config.toml
n_layer = 14
activation = "swiglu"
norm_eps = 1e-05
init_std_qkv = 0.029
init_std_down = 0.0
beta1 = 0.95
grad_clip = 2.0
decay_shape = "linear"
doc_mask = true
Each number is 128 + 32 x the weight over the matrix's rms, rounded and kept within 0 to 255. Layers, rows and columns count from 0. Numbers have three digits each.

# layer 9 MLP down, 320x832, rms 0.0891, rows 0-133, columns 104-207
128144118146109056158178110114123160116120158170199154198118139095132150193100137082158205141150123158062080123144191139126124134111140070188166164111170184163198156157126093127085156154124151068158143105115129107095073140119086097088210150136140108131061127135182101130106140159100103167201146108146106132094134
077151124088129162131105142101131096061135088183102121125138106145161134199159164170125136125113134123171179139082149123116190167109096114149126202137101105091136129077122142129099052179154139150107079106124119155160180141173066138139117173114140175157074089136116124117190161049096077158100132152133113218100145
098080113129147141087070142110159079141131153083215121127110099091135120146136126110160126119156116111094171109126181079123075202157127122150137155116164130140130161130103097135153117139088180132133169116147104145171135081171154127120120072139128084139114116113028150146067108111153143120119105146047152146143085
097150137117151138119057100158100116116076169157077110153094135113126151123100123186103145126156157113197118123112104086146141110107162181099101058115132131117113123090100124128165123140136128116151152147104142150140148159117086125184115147163105086089117136166143068129100097149203050132128094094162140127089162
110156083140100108080115167172135103138171149171077136180147102150073122124120152159132123147124099111109125181127157125159097130098142141176138111134114067120126185152067148093119189161150117130138196110128057124094137086154123092125160153070146115147138079108097104162156118119128115104065120129125166137127142
090162149126109091153136160136124168137142178129042140119136102078151153128054136059099134100164107113154148136162122126120165135165140114089179101185215156113115110137163154110053120142152106117139152134113141078184160138106083169173151164173087126130135178095106107110126132081112073123135125153061091181093103
128178092176106130143188133151152088140083115079132120147105173151123141122144084113127163178143068096112149107113169168126148181097096048119154153162131147150064119079118150123112151139084099116131080132115129147162174152158097145113105066117083148131063085097173075120171118123157108205145113123189122152145155
126104163102142079144128121188160113093108128142151107164101153113183160156111131141143108182129149132113099096124187161125113099076104110085134141136139106106140133162079121136098144100117159121112167199130162093108106113076148120136115150096091083099116077117111152147155165124160118100106119117109121129189145
156084142093135161106064135110106178124144160133137143110152145047126096149142118139136112155154142118154177148152137073168098104143168074115116092166087152110132121121143095137124148133110124143176115147199137233096166094131087127105053160148162151105149090143116019142137085113116149148108115100074138114131160
194118200180104135169033176121145099167151149184255098219111136056138128125124072129107112060048125070126067180145087189140135162085129150091230158046185255133226186168100134154088138125105159096180232108096133128082116054069172192185124188108153096000132255116084081077072083119153133151073114128108098075094020
155162151080146155104130152086112090186187048134117120120166146123066117110141147086124140119123139077076176101144148157125098041088141137138102112146111134154159133101169087128071092184123110111086095170155184148130165110164106069150112131084149136075152130098160206104159077170096142172083117095100105117130130
130154123156119094132085115148155165147063130154125114126083131074130127180074107060127104113183118056116161137154067116131170099160139139129120091089095127116174160130081165147133118108137169175118120087089167061132129140119176192087141146122188137123117106142125091160079089117069101173120089100094123116143187
157095126237217139117068109147176142160044103131128122154066166086141141051160141191219117093108137097107116074130149131124166166100176097092088162122130195142174109124053144104131144184143068118136112104145120109107126090105154142082172135090083103161113093118127076140154065166148164132145149207134128102123162
110139048129143113151156196147183121182129178164132156105157119094154116119135110151175143106144144139116157171162106127123123120108161204130193139161104155094108089121112136103134097121135116128178171137101131174158167163111148080100103116161163116166120147120099103153166129110163106157126100135137078147157111
132137145153161100103101197106161121142091155173145128108121143080144152084124107165078108127094130109153128164137092118116087068066156149139162096135102110080149118103114134166155212178131128162051113137133112154151180113122143138156110117119109144122125152094191146099162127133232130098080129125149114037126126
083175142117119122122176142130096187116158138082124111100104139127116120099122196090105062105129121102156188076180107149196123136077150142223143143160187137128146169169085126142087138105191148122103115132093137119144126119156135118149113137188181171182098109145141150122163123111143103109141153147129179097077121
128101120175107118163112080191165149104123186188101110118158126111164135080100045091125157123087170130153122121117171088120106113089156101124180122122110105116126152061130125128174155168145134168155153092121138144122158128132132134123125110152102106114116096139201108093151174119166093135149178120111067146140133
126196169078114097094117139178079076126127139129099179143112144104173101145091121120134073132127152108150100102105183145099139150098151200133116108155155115170141089152162105125167119154176152129142132137105158128111106120048133114137101121113119102102169104146114159134158134096095120092138072152156145149126140
145152106099168120137104123045141136112126162130108128098171109145137139096086096122115073097139157091110110149128153111183139109082155176041107102104124111158127079135106100158139062131158153080119165123123157103124111107167088134209141118213105048146107168083088143099102105103112133092158084143155096100126146
150174043138126165104145142102165103117130193121117145109166127116200144155129135082147163139181128129145073102113134150114112148113109122182143169091107150177145123135121151068145115105118096107196128124100113135127126096128099113130168155099087062120118115178085101131142129139092118151145098179116159099172147
165183110141090168147069107101122172104100152108135119145127163084140115143102127115075125129088161108150162182145098098078140139132184107146140126129182090108092168109169067166113046102105068157155122097125155159135108104173101179134127115119122098124129124124125140118113106159141132102157183138127125137079135
113105086143103204127125133099153119174158083093101138167131078133088132147147095133109155111119096112103194108111080160191110135097140129128079135112143146118113181124094135084188127146144087140161130138119116147131105089168101100138118121143210131176144119086133119067059125110117101180162113123115184165080103
143096088155141111143136178159151082156115134138112079147093126097158123150118166155126156129121163154143132065146117155167166168147152153132121156096054156131135136103190133123159144119128114125105191123147096107127168148148145107140099123116108148117072139165124109093109105146115118158073107157149086164155111
121129094125137138173136122174127087076180183143133063136112132096120133084160117164190158141151112124139141094109128134123110121113137163116135144109118143149117105105183130142106144133134162105158143107181174176096143125100136167160180060109122071139161144095163144107113119135144143106104147103104159088113104
151043045110136130086116187118067130098156115157113153138123125134144076121150146136151137068138070191159123148112156104162097109128160103169109104100156095124102158082132086162138111090108084058213095145073097165193163048140162159064173098146151132104152156071111118167148124122144190135115224091129150138070126
135054113101122120192076116122165121136187134149118087106111102078129190105073143186119166120150129152149115104145150140084080148131099172150152088112114124082119169174125112133095163181116128134125132125178089118120079108140075146188112094170181118137149107150127099126111125149166133063094125108106142159179117
151129140124157141127106143110133157173107160202106089101149136153128122135113161115074105052180126141153171118107128133150093145113144118090149135160105144139171145110127122083144157134130143168149149109078086132152105141132058147161138091106170153159129175143147107076148143156132114145104162197141129113148159
075107098152138155130114137156151156102102124120161093092125122160171161160120158068157213179164106108138204085157162087093137154135190152060110140149112100147152107123098149182078148169146096100112164129132135157118079109138140139126089149163121092104112140152149162089117121060101136183155179134126100138095144
131091181141082101130171099152121156145130109126171135102146165142085134134084123161136138127113113140087102142182138133130084100097108119154132110131098101082122188148110079105138095100070101131060181090193143129171095158178125152160138151091079112136103161089084127137120138216149185121110108141078115158102132
107132135098122145151134088148101138121173063180132161131134150172113110131155091115152088155109139112135151155149121129145084065160085066125140152189201146144105127043140166110133086140086154151143195097144132142109039146086174068084102145147151182147151123088118136164141113059075160107150157114138171101100117
147115147165102116153098130084139145114113185118158124115169084056123144127134139127110180150111097125154160180114098124112162155162152096116159108062108097082162195139137107184118146129127125174143172088081083086180105098170136162130133118105110104145112155073103073061131057141139098143119103148133117101108093
101176077163098118168058081138115189164084169066104113143116133070061119101148118158095118136087154096115028146130164129111089160117138081137140143149118148179109126170159126128120108166086186105125085122115170095196089130095142117089053091114058083095144134172097119052159153191155155175099075113117067122133143
131228120184067066255103142202118116160133093152154099250255000094028204150103093121127179075054086003205160146255166127168065203119149144238130110121074168114241137182059209120081041049129213221134232126103027199135000084184255072141155129119133145000051162116060076111164111122171072116089200152196076191161158
138114121088123136102132111179128167147119093158093070071134152092129111163083127124152154169151154156133121112133153093059190149104096143091153123173071155131144104125099123160088128166138127197147113099107147129170180116132145129095130103177145103097159146100174130171088146111080129121134071107083109135130107
139119119148105108132171142111177165134154124175100084134135108173139129089107114152079067092174159132170138136126135141191150098109194166181120125161079149135120051086143146086110093130114141153078142115186151188125087156119141139124177130106160188137104123126123085195053166149124083062119154102147125096106110
084170122090080111094173109152090123119133153098152142205098135100126096115101086103112099107089148133148132088106108164087110148074097148103073105121144130131092102156175138239085145148114114080129113096096148125119107123103114153102124117125139084098166192138109097130150107193106160116138156127148150135136111
110121098114112137133195127116132157170093125149111151111110153156127160129126157141134121094126174149151092095142115103129111131146135161116095154130140134142116134117126162088147126103117124166092160114160115101177108185105178085109152137158104098113157171171083117093130109159140083130121150179168145133142088
094073125096122108132158144133174113133105140165106168120138108108180127102128158102085147133076108142118124137147131133183109169090103105115203131119200094111115220176170106152115198115109132131129137131137088170093164101106076132182155081119158137162145100098142075156181172125132120054172121155118126124102133
189081062141070076113081125159069128080133175127133144151165163157115091171157130130109121169142114091098103154117123164110179062200107155137163127156120061139135225152164123046192085113138119181100125113127112143094139164157168121127106111138128158120191127164114092113119100128108172114093175111131114114150131
188138168127121181125142092156131121074149172097166119115157194169133134107148145169152094227153127152161093069115140133071096121135084121227125160109144171116094186179137116121145133148117123115094136093155135146110089116162108060094132157134181078139171110192151119128098145122159161097199098068127138155141160
114116068115087090153069101136052155110072112130111135133115087142148106118098144075207100117173149164136109168150152160160096124092093115119179151138113216084152211151116134117123132103132086121123125115087135157107131083123138041157102090124161155132074132132085154193134118147114154142130016120110076169094100
119166105098109130187151173086130124082147084126127095126127109061103145138122113116105167106162154145211101124122101110161148114123134081115168151019106151164156152152140113117095065134138110135157153054173143116101101154073146144104134136105098150115101131115109128135089156196140119144119109079119144117133145
086131157107135108139180118172123110086089108121133048149121148138138120119090117114115148148133135147143153141132100173092125162117095111150118165160139167087133083142201136067158118110152098084107163082182116129143135129123150139181142100158108164105078149090135099144124093134096118177125083155122095126085108
169119187130135089141126098136103122127119153115130123125111112122065128126113151150121098146120159118082108113103165149082123124174106162104089139162186101144129129121132099149116065119087091109089106129131100113121109099115108080151098161163112125147081163092097114102073126132134142122089167070146120168146175
161125093136114138162124120118144151177098114122160143154092147104144093110163110047099150116206110114051124106158172140086144141108109110175146086130113166138106135161141129109153094149140123159129124134119133131117148117116112134114178079142064111154141132176111088088108140089135129097143129118103155135201116
094102106139114149123121075139122196120145106125150141162102157104091119111124111189115164139070157159152094124140179121131150106138180099150115125137191174092119088169095144181104130124154172157102133152123171140147107126137103119141166135081146141114113152155168105109144084172126122131174115151138065109083095
149153097108153154096158130154123118065114128116143131170145158158164132165157138176154107098115100137145116107144172175206089106142151105111118128113122103100123164109122144146163096110163097122142197129098120148126097079136073125133102151128126107122135093167122125126124143110072153121133125142155191132166102
062151201129128143093079154123093152130140109146075135118115117158058104154179108088133133096145163164110154083140165097127176079060145207151175089201093077124148122175149138146172131163134095136153092132204090108111133147167123176065109132102149107195083126137139140026121113122124124055166110146129072191111126
202107098140146116115118101141219086140142089116131179142102143111098104167091124115081122139142159144111119110129161096123100145139105070141087099153110135106191109150124111129121139122109169095093120117158084188105126093165182130170091199140140098123156054153137131125150124144106080182088112166133087020116114
140109172153138116110129135120163118170135158095122150111100145110154100107100119123101128104130086148086117095091126156075075137122091112149125141098137141103144154130140124078181119146144132141176153146188174192076106122098174122128035115142138185122192140152087105103191125140128121141155098097125137145109187
072103093123115082097161084115123152148126167086111128155147146162167098177129150117120097132089191145129107091105146157109098130095174169072139071164103049126135110144150147140086105108127148121059069134163087197145156088143111106173149170140174098144177078087068084174185044137144112149118110085200129108074178
123150180084122096152147123118093178114144087134155119157161088123193133149138141108151180124130093047130128070128194131098154197129155170161173150119073196152136121072163135097139146177136116121137126150125102115129102173126156170106079111112116153154139143166124106086104142136094108065152170101111120111122140
163108146102103152135116145085164182146109081152139127089186153175133129164118153155104150118115098129121150139126146126172142112088138093102145145132152184158138134127143100108082039135151102142077163131085176071154119104159136124163113110118115140094165146163101191117096151115151114128177091115141145122121141
134087122106119082142074085174144170150094186125078113103156177137106130161107086129169132145083152123126184160166164099087145135130127124136098090131068153185133136034151170136147125194131125153213119145106104103155144092124125126143141129110189171137150133130148110146117170154158140098153089108179118145139131
134118186103153090123091129109127170159099125138171145112141114147150170129130124079096140135065076104099195090135167086206111152135154139139105143124134130109127172142061108080120147179194195110136152139124063149086159145144078143098106097121170138095156095101144086117164112081131115135132150156118087120178093
134075183133122169158202135160085152150163110140119162161138151103070195109090102130182174152139153123165182103118157069110114147176105133110190191120115141127073092071105118138161141182125154125165107123179127092155107121181137163162080122167161122110129142111101111139135139150071132169156201131098192102111173
138116120113156124150117078119068095158098140089102172146135121129131135190134122131158096141183202146113050104114112193108111131110131177172136151151149157057133119121123109110209127165110134107130129140121123153079139107127154115104137155121169091100095180153108174151150076161117099159081128133114142144125155
126121136103132107069043154072130055080167165117056102112090166131115143150140185161189141159120155082101112053150155172102152118142104089133122063128145091171130117103142092058154145138115140113145045142124126159091151132134117143086105112185186169130158117145165126103117112094104112141157160118140113090094073
093139151114144115124165096127145117098137152068072150161096103148123121121096138144172174170097109139158190149157107093076137170118120067127088117126161122104136129142084136135116129121137127118145157135169129159152115127139153175150215151072125147116145110091130195122094109140138139127156150150170110138142096
109155133101119121126129182131091132111115143119082237141125148080088086111041132113147121103078151154094111146126096112123095143116127143150161165058147170087135100100144158155123148153136128157106120121065161116085154093112136106152133130151069157122134106175120123140163177136163158084129141187094126158084155
146132124116162110120068055171123080201108113162149117117121097160097152157146101083103114148183128088156124179135158175122085133170092127102047093131182148109113168148119078188158151145158159064110138131110104174091114147148133141131092121163174064127141135189134102139198117049122101119174091116097134124145126
147175149108188121146084114203149119162130151100098188109125175093121062099138106120091104176124181159089135136132124167113160119133143102145138125087144132126154069143090107138138079137106125093144089116101195126103143095123132097131116110091119119106142162139117133091049170164182144132099180091184066126147094
165084152164094082109104164087115087143147103145066084128102145132162065152105246102168128107144070126087082151126147165098094196103132118107145157143139169120143094170055103166111103108141147151098066083154116102140173131089132108091186125105124097036147169139100162087170147130168139183095160148149094148064089
104140133146097053154136130098153136115120197135115154118150108126070087087129153073155153140138128150105114151169134134153115139111189037090091081143141112138088076063103138128106103084068065131129132138133131152168123102133173116184093087088100123127074105115123176078150113148183091163135103103163139146104111
113086143171125124117074095098149122107149102170185174101137126050127160173089154156144129066007147122129110138131132083170092117087114187139150036145080134122143164189129108132153121094138097158158107192107130111099142141121145150143124120087206169110150114084072176158121151174180108158161117109134115148102168
115182091112152109093141115149100127065101109167101143156131131178146098141122078134103100131110182117170146096126212107041160108149164119114142167109110141140106165053110131122113141093085133154126155108069152172135120160152178112134151169089132075155044114177125130135124136098116142137149113117177088115129062
083147046138128167111095104126109140090194131180133113082146162154142147083142092109142175129151102121090105096111128102148137172119127138131110139093128123091159146167122136139179148087132161157153123129142118114181098102116159119134098154156130120141118107125177169120103098136158106117137080102107151145162118
175155148101078073083110112106102128153071105171145193166164164132141132147106123132105125126137154121084135159149156150169159091098188087150129078160149138124089167153140138149136128141097130124191118105153124198128128171165127152062165134123132130110123127144037068080127168096142150113120144103158083166106103
135093117092132126071093166083135132163104175136129120146097135108182073146015147111152071143169085127107159093121223092100085096137163160103132091115158117175132182145153155123087097159133137103129138165124137144141155074163166175090099176200120128117135102135106134149114129062097125142151099110138097159140148
131134140164132095122071112138119083088104099099072102119046183174103085077078106145126154216118149135105043098125130109109105111154177132156168149129170147043071116147110158147121134068183149112153100108163212129123115124152193136134146169086111142113149082135111035125208124167112168071094071087114118117138121
169133151136115089140094124135186170102108115112129139125116145185079062141195129086178109136158147144098155076129114141124088130128159085071127133181088120131111145181137138180159152118085148057115104159120190088115131099102152085137155107100149114080162140094050157136131122166129157232083130155137093115113161
134098149125207121158189138165151115099145104069157103149132123160112130154151150165039086119095147117119147132138107136136137086157117121165154153119203100123102168178133120055196128105192178114191130139154135143156118114134091114117170112122091118125149167136165090160112103163161141133114124146172144099118073
104121126112182140067136106111154136113109106064125136142057071140167161116120142115158114127118155142136159120117173156088114123126177155137104140109184103117141143070172125103104116127118143140106105105133161068159152133078123158082176177106177171146036174166040146169145139191178200125193166166093127143144091
139120121156134149164150144074088184081125113114133156080097135172101190090146089190105130186128166143120155126156122101158128116110187116139153106126063162111097086146114074171137194152073127144138160146128139168200141090118053130161106134141090183137128160134122135106125127179083180110149193151086130141133103
076134162081116087106087125116113167146120187180127105078129144166114127116192177107089120184129097116082141074135082099137155089086094121071197112161065137106083139184146103120139099087123126089157163058140154195169202141064146128130077131165212177109123155136140117111150108089103101085092081115093090110111154
128128109161162120126046117060081112102150126125140105103172124124124162146102157128126084143148093145117127170126094136157162137155125178135093164122145167123171088086155110080087078124135104107077166132211122113162131122132110144161079073137175172095225128164149107181145096156098125090143094149129138088127103
096117122181158158127070122114178133058103222113149125123103167080101133098123116135128127098125139113148090126123136091112131182111097110147144133151146127165200178123129139144117127158106144152119063179140144122126164066120117143103181149120150047143114120119157118139116127156121094136177102143136143184105074
168107130109128134092115151136160153108101090150134127136118098146116210155137128065151154078149162114111139175115148153142134140126091128105123165164056105101108098179071143098156170046126141112136126141091124154108101119102112142118130152082040088103149065108160099048119084085142108061123096165078170152112139
149144101142088117110159149094110120144127131100130137143127142129169144154081124092148175113124117092135167107156094093200116105126069120139170095069109061155145097114129158092106174112181135116129101136083107125161142136121126120110099135116088105129146147152152079118130103110095107096156131120080130093088092
121131148139134158087160096150120142086124141140141137139109099075159094121157144080145147096126056093116158116083147151121099132194127083089090139077095164174125119134156155102116162148099129113116109143134111102085133195105139124121096112114104186149118162127110156146127098167135116159087116109080154232146178
188081146125164135064104068194068100090123100113125111112103115121134121149150135231133133087157138132119152120097074153143157134132109140152113094114109203153130118156122090172122115155201143097089133163142123086145116108129160062047059186089091154158130120087107131092127152176139101150107105112070131122109176
158180163135096109117186150109057138090110139150124144165143095107121151110125180079183111123168135165175173132170095099110172130079127139148093140113170193120101120147085165185147087134138095159123114165095127092136114158148119187093151175124148152086122104122107130108132201114114137137107091164122112123086166
121144094102156119131113108115155099149175147148192105133129140106105134180061109205108115102128129190139101186099070109179152132100118126118150101097145116124097130161094153156138079171116174092073114114154167131088123141118135084094169121148199119143154152189132139122165143133054098120108110099167121110159189
094149123131113128090114075165084138174104138087111116122130166076104115133107123168115127142105085103166098078097103099146117117095165110112119138068140109176117101149054126171122197209149166161116150178094193134160173142168093178150153165163061169139132147199142215110119050135128206083112109106159096188089178
158101118126146116172178127109108135098095144173167106146141104093132160160108140091161193118122111107133137199119127129085154154096165116128117130140110182108113122155133118115121104137085186133035091141144149066155106140139160185111172095068180128087095125135111115142148155081195150157113144154153078135060108
095187097087086092085155081152128146175143110149112149171136050102144159121082117145137132157167120118161117121082146094139131124042132087154118161161104126119109154160122105106156083123114081134092144139087148139163096111102106121155086143134125087174086113199135146146109119122148107141172123163178085164122122
118133121154122144120183090092156122139139166041102114100089128117147152113141142132158146086156136170084109156120090094133140099134136186090147154150115157091116140056157160067132112069078174111130111148079052072115129190155133151128188141137092148079119204126092100073080106106113145097135150151175140198125170
093117069100084158128137123141123124094121123053119170113110130117142127095143145124125132136173089093164125137116094130110103149075100092103176172146148104105196156062126129163079184117106137088164090174190110140093186120161102069086181125137108087128116130136101111159130133168150141104130188142093156143126110
093146089143117121148129108084125088117106140126088106119116118137185157153119167141126135156070149152138068198127052086145145102148111176146098190123099130187124157150027106069123132154157095107160152116121144156140113138118148113123121176118169124069131064101130115096161081107121115143106132127144127106117145
208112145132036113125083191089112082126137133106164170107149148109108114162071097140139137172115165117126131167165157131087094081094186164066148161128177090101131163114161122129170172115122120171097120076100087121118097136097121114180130167115161093124166160203168167092182163099074118103145165192137148119147148
100111142107151127133179091159187094094185162093119106093092078145165122065058103133084142164137094151169098106127145121134141141101140167172171079140104132102114122131100099104152094138065151130134108128138179121142089125144123139127134081125119068129105111099099133141115092098159175107152106156092118156105131
093082122120117114174188135074076112110180014168138089127119138133172121151104045105136151113100127135107145102141119149112153094135153161136129137142125141105124108081136141064165153154192058150118097198134136156159175155106105151142170124101059138133129151112178134094157160148110166172155195168155125087143076
150131121136135177117085096116098178123113140162106127118137090089125125164094082190119113118137197130090117155096148123115118162166104179097139117093108159119131110105117112185140101083126160135099117107103145169129105160115094167196116170123166064158129126170092131114149106083091153149113106174124096118076120
049146096081175150141145122029140092112108132062171163145143099131174101120144113085111144135139142090111078102085126118082114115100153126161095132139120104161187168112136172108132156133101139218114179160148160081088085150154124142102096139116082147142158143162137155124100120136100063104097137129127084196105132
122129133190075157119107115098124099149120159092114087088104174158124125072018081123116181167158109128090168210103149117191124116160127082169093105154100108186141143147120132145105158172152105140161118175131123073140153131188162151132173152103103156139126161116090124131092060126071126078109199187155153094050124
074125082129091117098127127160193103149108177140126094106128116102154151121095141157082116190148111125101201103118109192125146163160175070130150141113139167091123226193155165164137149102200107133114103118129098127107154104129147104132141114088114202114116124112118090077138141110131107108116118133132161161075120
129143089120108121147167192212119160068181164139124188078150055085115148152138073115104147072129078145140061103131133102071143141132094124097142132137178091066129121120144131144051114099109110164138162095165188096083135095093114098174169081141210105152169127159123110180152105105158106168166129162075140215151142
071165170120166179149120130157100115146115123118118105105127139182145162151134093106135098110097143101143069181137126097121103129137097133160148145117111139094163124157118088120099169140132115046090137146124131151124114102142061146165111089089107109142164133128134121121113149131149152149126118190147114092102139
115135142203167170108111132113163135131132171114147082118146137136088120146137110123164149169127142070131158133119080122163155079140145111080055120177117090112118086147071093131124119153209199110105165059101161090112122143127093129151107087145147104084114152117158157128149093082176139099138134132055123120171090
148144109163139182108143125130136113179157124170105065151133133152164143055184174095097133147104134116107141133138169116146096129101117112196173156145178140102165081148099126135107171112150126107092096136099108149097118167129133109163088114085085133147174104112189100134098101140118063066153108109139107152105072
150162103113099153100117132099120061169160175157063125148126100117136154162121092137120120079099157151133156136110085152130180132104139161077035112103083131128103117178096122106192157076090132160076096145133141098186162133120147119214104114089103114085108127139139101138144174076068136138094132118166128126093080
103145078111132141162141115117133128138102101111140124123125130163105114150133130135048126140121087105110105120184213198098094135111108122089114160079124131092149132121128165109091143077169125070155131165127131127112111194150109081127114111081104154107111124137150146124128147133121122081104125142131166138153103
119139145116063113120169145131128125142116066093122163114189135141117127094152124110110118143123139137086132078107178127079148111155166050157085123195146100121102113186156097151110111170117058120124092148143194161117084116109151151152156159137166192147149126133068163099088108175147107120133121092113186097063213
158120115188115135180100138175152092143165149136113081100170151153115114179099066135114114115131102124096140114142023143071176132140069097106103157131171076170113112100168090165105169089094108104137165151130143129133138114087087094152131047134142104134103163120148145093191136141114152104105148105143176133091089
116154102220141157140088095077137142150160124117154097120088153124131096154118121094124127161109139124128070175143120193159112187114241162126094146094171139124052172188087106120116105096172087130144147099140086150101111144087156177103088109102102106130083144143185152127160135095082129133125160114144164135157116
142052150095115107130086114117158123150083190078123103133102180154115116131090076152133097111126143133115177131139155146079129185190142117106144138087149121049131089150125134143131095133141168112084127095172059141177086129135169117149120150099135131105144109132057116154092182052149178149123083138151104094143148
143108153133102138102155046164144094067134082145152154134133124098169108081081121102100136105187135115143116131146090133124118147173106194150122096144128085093116106090159135152185170134137132115101195126086155147127143156157092120116113069099156151129131133115179063107160146116114089139110111161149099129118151
133112123153077135109116138148120150114166092152109150133144137131165189095088136108153156124200092128134161130124134134151116109100114132110097120117081094128131120113109154158114135130104101107143103170140159139133172099166149124090074094084129078124118176114115117132175123161136135086129105143138166127067173
150179087177129070116128146125074091158138146112210111173134133099076121127182121154122120136151156116168154135117097140135153093074113138098145120074097187155096117123121140095153101141123171133152157138073039140128128162122129154063130105117170169106136108120121104165137121125155141115131119134139147144078078
158078119104150108077116090142148127120191148147126148064107133169133148119101125089093125140148144175140114126107086164130101112063150101095156169135189185132121123137102118126117159126181140181138127123154155111095118128165100122129122172136132133140122128128160167146145148165112154176105066174111136125155141
130111154151168116110105117125113161128130142190141095144129074134077110165145143114162158125128087132101062107124101099111093165102049129168161122157150057172113117088143115167153138105116087092075088115117092151136173110127115166112063136128145178141113144118111135149124123108190127213108122177152133139116094
083159134125166112122091074174087073089131125128130085170174159094129113122123125153132175135138173128124144128089096111146177193128126028170164113097171169110152122104114159171130096120149098140117119125143068107180164098168101130140158157149087147155114092086119119065166111137088074155203150125112157144158171
129106090105143119159135116112153145114088149091168114115141100102095107154145149117147178106125101131127129102132098099109135106163095125116122143157154116144118131135133122144172082080151121109112133168108159080132127131106073145174110144089082168172110123123139093120185107132122163152190098106169105114111161
063140080113119110156155134165132095116212039099145103140176136195072189141124153155150102077052195151117137098086132095139161158122075093130117132128179179148142086103119198086133059076156120188140146177116080169147146124143097108102141178037029101190077094133140100137123129118142124082186114168125170129160145
111180129160099107124180109134138102101120098110151155146127157142105150123106122123138164157096146143071148134105112128126128109114122121124166154122138149175103152144098164078149145103096150197133154144101119150134096134089111058115207145064184116123116114125117151164114059155142111082148166127041138190104155
075194102116148140126176140208122126131107140074088104152124133102081111158072123175129164113201194154133194125140161122150156132168143133079172091116122187084141153118124124164089175174106131117203160141154169087125174080139141149133138089078102190115093168077165148054143157128132093152127124170149112112169135
117141164070126120137146136190134037067219100134147127147184097111069109091125090084105118150119069121145083123120121140123126109135157119170141107115113133077117121143130144137101167112139095102187089215190044136096118146141087084123127079144163127127139141114169092080176183146179110078167123130120105081133161
149134116175094066110146108168103090081144114102136161180133069160093136162128184178166171092127085139148100110106106172124154130089130125112162177067124143090094208128162142153136157153157067123204074108191130093104197126127094207093193113171094169140128156183170144126202132154129081186120088125101171149123128
148133137161123095117120126081133166112095142175130179093187124148189145092135138136165158174138121120107117108158098112108125132191103078160125110071143082190106181132112138096168144111190099117123132127124109133094105067082122097145153103126108120098122090151155176103166121120106133116146116121083166082145164
136106109135216205092120179119115140124182146120111114129083146143134133155119125116158142151143105145141110146121097119126104108117114186055113126105095175130197103121171149096111130146136069104145134092127154136044175110090113106095161124048161165121189114117124136098069122174074134149084150135106112183149189
098162137171147110130089137123189106114148087057066084112082085150081137104134110136168143149129133140108132093135121140151085155107159106177123109156137152116136163165180104142106117093111144123084141140089098163128077149133069147144129149147145180120098136115092147152111116188176117127124107179104174115094100
085076116106143154090113173149139130174150112134173155186160122101159161153116161085185148077107119139157086026120165120120151085142068190118162149085192152126130140100084130159097185168121146125127158190078127105143146101120164145114160117171159107123123109131128085135127175110121106168169110078084149157133135
095073154106149124123133178102190142144153163145126117091165093168114135133121091148128153143169114158155110107110153101109132161172096177163137165130078085179110134132129110111082127134180105147209120206137177078069116136158124224117151145158112101153062130093146127102157111182144096154207158150140157144161097
100143111160144131124141118125111106106163171109148093123135145104115101111093111127116101140036202118101150132107107129103156031096107160165072152097160146175111095157117092101129120096149147174147047157169051125157139159135129123149123155081160151121179181147137093213126085130127158093132107133097175097126095
149059120115113125100111089137126112173102126114109150137119106138089133104147127127146094114094122109114151120121200163189148103111097133109126067134118145149122068127149079173185225149086130167182115091145096168118096115127130136102148137180131147141132139162164180111058073048145134111071098178171093128129174
185152151109142194145089197186157124128127161144140141175101105113119140132141131092139128113136130165110086164127103132115150161104111097151150182090133127125143137151064160140109096124132168147077159076082130111126144094129122114099156148086136109164079129186115137143135124148090108106102097163127134154083127
145113161132111172168075162121130104134173061103143143120118174102073136147182115106193145127071117126095124079159118158120144118166104143109142077164102149138129104125095097093088100147130132106141119101149121132128062140086186093120092076139118128099182125206174167114125143100157150100110108135144147164109125
132107088139136116129146152157143091046097143108126132144064097121123146122111122149142153133159103149140095171143138184212113128127115088128139132159118118137112143202142134181161121107120120155146136136179093116141106139174165192098154166101131114129140169152138131141121134163072129079104134174129136130116130
072121194136128085124127168152119075117145119090137106149088095126158146175134141169128123084154158118142186087171159136105134160122137124103134164080106154169176160158152162159130110116103157099103110128130123134100104135165117119191123111102071098123119085090156153125108121142158140119159146094163164118085104
132161090139126115104168143212083082097178114107083147148052095180164139136130122220117134112127079143120087163159138079177154096082170092105130143068104160121168107093107126114121140139162141129134219163073101197120112174132192139110085081140114087141139130172180157163136188102101146111108122107144125095150160
075115129156158137129154121190120117153141164114113162161101063128121118090104091157116101137110120133174089154110135109106136115143104155171136156113112140101130136148080111121122117114223083142077158148151164120116187099092131111120131156192134109137146099086170104134104121186098124117167110147102124182132140
159124131124129115130177076167125110141150110072088123147091125122106161127153112162158130163140126119135073100114138156080163140110099087094079163149127114052125079123177093129142181134105116103158140167099096149136124131143126115160049083101208072099097120118128088116183138153123112106067102086100143178158155
068144103139127063137060130133184106110144150133129130155116129110149124149161150170123195170156121173140095105099092105123103126107177079114116092130144066079127091077090096135126094100106187178101129170121111132084101132087128124142159178093152136074110123195062119087095095155158149080130110098115104210137083
166172099123117177117183155127189148096142078115113158108108168129081133137057139083114097114181119129157154131108144096148152143123128096136086184196144118151100127122191105179131093132080069141096129148138140111109082145168116140145106103146109143138130121135072187101149106110106110146164104142079126134061132